{"norm": "rmsnorm", "norm_eps": 1e-06, "rope_theta": 545000.0, "qk_norm": true, "init_std_qkv": 0.0778, "schedule": "wsd", "decay_shape": "linear", "final_lr_fraction": 0.0, "batch_tokens": 16384, "max_seq_len": 1024, "max_steps": 7148}
Each number is 128 + 32 x the weight over its row's rms, rounded and kept within 0 to 255. Layers, rows and columns count from 0. Numbers have three digits each. The size before them is the row's rms in percent of the matrix's.

# layer 2 attention value, 64x64, rms 0.263, rows 0-63, columns 0-63
093:074129126123084109092118143175150113111137121140140118125089162185165149168089139089136110108124083103112146128139164111076135112119124193144156180125095189124082165167142187158066088073076128
093:131122156169154102107105098108115079135098121141092096111092079138087123105180124148120075149171124207103089149159148117088225119141187146112122172126136181167141117122078115165143091141123150
087:102109145179132159187111144109118052175114088163116105103084197191057103120102111126128150162135111140111097095137148110126135074132191128164140096189134138102148098088108124122183129142112105
089:138095091092094176169147131139142095143163124099132140106118137155167161120151145093134126121068132120153106155157163082151087106085127091089145149159124095105105112114074183069180105037176163
092:115135116077158115101121096096162134112043176119146152123079132155158187148081119151104114131121133100117175133134139109087152136149190118210139068102116111083133139162182105179150114071127134
080:187129108132084131137115088140183136104136125121160181194108153093129073083158123133142195125163146141100152114175157100137043111135094113179137189111172124122091089178113146108152106115144114
093:170188128182157116126154067106107132117108144087196182149117096165112118130103143100151128184182127083097126128089140150124120139175112118179158154154051122112159130095173099156161153121169091
100:127079138105139164143110113162131137151108110123127141128164115143072095113161161081114154138083178171122136122075113130165107179196146101074170160099146136086151088154154089164104120191208109
082:154130098182067086153210123146160140154182147110170140138064134128138144132202178188128121143137144162093138145117105130107109115167109149165139131175117085109198122157187142152101126111126123
103:154185127144129129087131132097141153134170145093121128136114086152193078149138069065157139089143125154042095143130110163133126142151100163120064171145187137185138083100159117095126110121166158
083:115131105100139139125104082124162161134115062135102151102151160118081124116078095128094155175160158112116184168181214042143133146089103126094131114080119085146104118136120151108139094140065126
083:120166079149130119151125079130136088146132165181102136063123169040113152089089138109135098139119130138109101140092111164183163146091160193145123161184126134170125067100132150101086104169145126
092:174152106139132127111115113144155162192117169138098147163133143088145164155130163134123204119110113185117154134106120110203090099098096126112106130090081103166142121141142196117173034129111163
106:115130095141128101134173197187161129178155096085115135128126104138126069115130175184098090161119128126126110104155127092095061157141140139131131187133134093102084178076178158158151089175147095
087:076146164182056108151100143161144082042159102110045124132111152078144082167138125092077153117133102157106138083125092143107104144145125144099127075155119125139095115151174108136100107154163128
087:113146084136132110145130125122141049035132156116135124129082161136125141120132219143124091100102096095128120113115117171140172116093133136084096105105154117112139158163084188051113131081147172
095:109192186068124124096087136110101130092107143079189140163083143158122123082165137092124106095094209139139145190128176133134095111183089144145120112140159154113074100124146124135104121099116174
094:170114126132145085069095157099016111131149134126096103101146157106105139096179114100144091102108110164145119140146138110081145192150131079119106082130136181136115075105100127167110076124183123
083:123090125123158139122101130177105124081122154161177132116220128147151143116139179076056107092145116150133146167137119148141178064143140161115217128129131117182166138125163116125072098144103136
089:119157130092120148146114199080142109101144098090116144101110127198141098154105150176107118091081103132146062146144124110189165085100200124125089066104139124152123137118144199176119163146148117
087:116143137116143170163128170125189108135128154152137140146136123116103147095118146087234135099132073119168205122067090186098098108119147194100112148077142150169114114137123134136182123140162136
093:151131123145129110211115140180056163127096123105088175128161130116131146173146092138143089241115140091106110109155151117179142129149172120118104103154129145178146129112112164126163080111097169
098:053153179080116177150092136134132160142159148097160150124145109165081130127078159090116145106182114120114105118109120056121099092082149106152133082131188106092134082098057157128135163155105140
093:185175076110169124143173161125176168149060125125119183141106084177115156095074097173144116102107150120120075149153151163144090092115151123166153143094121106128103144125142148165157162066179111
096:091130099163189155079067144184111131177144179151095125124145076095150100159097103177083179120159130112134127128132114109125185199105128138121136193121129125126173126152072124102109161132125181
081:139120166125125101111121081109144136113164114144183079141096086110128135196102130138117119100116130117145092120096068133110137131145174137163193159076045114132144079134183130138089220094116126
095:166158126103095152177081086097199151110110154109171145112180161067079100145158100142177169146130094126175150145167126100134127150154160174143064089178113170105163105108146142113134124156162123
082:125156098136102230146095105103177127124149174110128110139098108166137185154143127130134167175128162115112138089115142128153153130096075087106092155142106108087109086110176090106092045150133076
097:146186108073091115132143139066071131174159131113105135149128099109114192159154076147118107114114142129160128196094086164091123203144141104081114179131109110170114125155140172154158185127153133
086:125113141124139103168171140187127130132119167162170070180108119123113105160074121163153142167183209152105181099116121072094126086157113146196148165100186126144135146145147151162077131135130124
073:133122111096132176131134079106133082172126105130113092153147124116102138111152139106131018177160115114089140085146108115127116183170075095112075112152203128114084118144082102130129078171094121
096:129139122123105157117072131066075105106125141145135115079105144120148125144110111166120147144118140200180125166105159167159145130213111158131069127164108155107139103173116179199092102160185121
109:099127201169142076122123149180125167123193135124089144179096138127125131117147133095071107154105108112139133178191104121091110094124138121086164135165172111064089108158110072155138151134129195
100:125172157124038097153151116117067084177102091118136122135115091140163076124114189131110113123131087171102121162178108076148149156151090190120160108188157090094150141135141111133157093108099133
101:151138134094187116123152072149167173142123174137156144181113143081126119214153096135103127114135121177140084139142142095180145126143156119150165093135151147117048122101156212120107122136067129
103:105195148121164161085158058080147138139160090086090135119209154145126102111145148159125133090120149136110136107109199120094130091147077144072144129138168157148164104116135103119078156158157183
118:157114185196149156144171136153201154116089126117116199096098104148088122119153175107141151095120163171133111089094131162128120108147145170096109105174076121150117132177161103129076138155083076
099:119121133047114097126139131121111142113095092095186190104096101118105095073150130104154116113139117074195148164141148115166200182168106179143147067123113110112103098079132163159108139121155118
108:140118094116182153113096085134163151128074079068139094184103089127138142164082171095120106142146102134103119137083176122100197105124103104085163139148133137084158152120080138107163193183114151
102:170079157107121104136138149129100111182110124091162107136128137153099137111174082069168098135152162102157108039173123167136131165128130170090065157080126095131095147156075118129129160186093152
100:065105122183098175106150090120106169069146110093121080159153102128116167161182126117165132135156132174142160139102112107167080169149148146178103180129100184074109097108169185125134135145147153
106:140061056106140143080143145153137152131033187108195128101099175134128149125135150184142112086120112157130154132195106095118160133127159104101174139128139154161136097073117113097115123106119168
107:149134144074182068148126199107138188089150079118107145122120096153165175076135129104105122140149123180102082129122119095117121121064143119144106113112080090131121125094191094140088111094170071
103:166116165103188100164121127104150063134136126111166077113119150184094130107123148165091116122129151169154125187103104102115137160112075116136118090088134141150138198094151139037119089140176169
105:134159143117034130118130139080160181159169126137159126159108102054091153127122181117117097152108123095082096071117162146152098113107107180145157192118111143131116121118161084111098114114131203
113:098073123085132146124124111134125142139164105188171168090125123040103079142137180153138129115103144098102181106107095114142106139138111062129110073100083157076104082130152148082130175139081102
106:130121076119143057114123172120143183135150107104143103121169177120076151090074085091108144111184151085102114075141144095195110110148126105134172132114108133171071167144184148085160138146104125
106:129099129122115111177153111139155148152143095117103137168183167156117126137106176190117185084123129110112095149122153137169144123125129159177116080094098192109102233173116134099103111135193100
114:079126159177169135123074135134117077101163179104128145164133084137118117134144114158123148115108103193050117106130151150133145162096153116120181193128066094092106138108136201154138173128117078
107:122083160104136139077167141100168111085082112139081141159107118079131139147131098130135135137111177140138159102111115114135116098111140169116009129160139064092126141201119147146077158165112171
108:140131096113099136088166177160146154133155132132121121089152165140145099140106132103115114254118129129119095130138162168093131146062100185095134063152089117102158094122120177076158157148151123
107:086119119100117131106191146078085107124113109165142175182153153139097121137161113181068154134150130128138094045168139137106118098179111132140163115135117150116198109151051139166093176128158140
097:158106106116132133146138156180155147199129105050098087136176164180144100117152093095162118138165107120138076082085105069216110155112102126147169140086133131141149157119108148166150167135107135
113:119146110166158099125162124105092158114079082184177156155128137113119144096145144128169133142134124100118150171146104212184099132027127122127067163138185128206111131149149129117151119117128126
119:116118109093103088076166119149146120146173138096100099151106147152153198133148163150069067098133216086146154092081118133120096117101135141138104089120158100127132159115136163196084133084164093
108:092132100134154136090093156122111122110204103111114148098132150203147126117167107135104057067113132104154124170090123108121138192153137145073134158116088113073101162139115082079064131167122100
109:140166082141135124086089107170135096116134101083178116119135101151222084096105144167189098092158145169113139121156174157087126125155180171139123146151129088070082153177099138133099147100124132
118:153169129190173192126155187128114074153105109132154116128145185094166078197133138144097161122131090163086134096120142126157146141159112106129139110181088067172126072164082132109111098103122136
116:091124116141111130152122132040118091134101172136095182130159072131172133184121060090129071093147119072169101110131145106106134105082146099130104116195158157108087148093159143127108157155147168
115:097107175128122114131052100173092161108108119122102099055168117089188121107115143150065119170122129141165139109125175117116065130139173113135147124137168129188165175102090133103060157148112127
110:164158171128144172076113173095117180052140164128108095095077139142090088151121117161117119148087153099117154082110087096159060141142139110031169122143130124146142120095103136109170139097123138
101:137108158116154182139147111120145062134160143140104136071169055124146152109088104092081164124140066089181129059088138109184138122185104118125143122104130095189117154115131132162112120078164137
117:107165139148121107172182107145137159074119173081140139183143136125134177107187112197172165135128119106092099146091107101130179109109172118090146070142193130120151107082071135085147119134097119
125:112072095108147111119127126184150074080085129095139196082091092141050113110189094144114148175172103122102106110175124097181123147116109128112135166125171166159151095145096091127134123080134144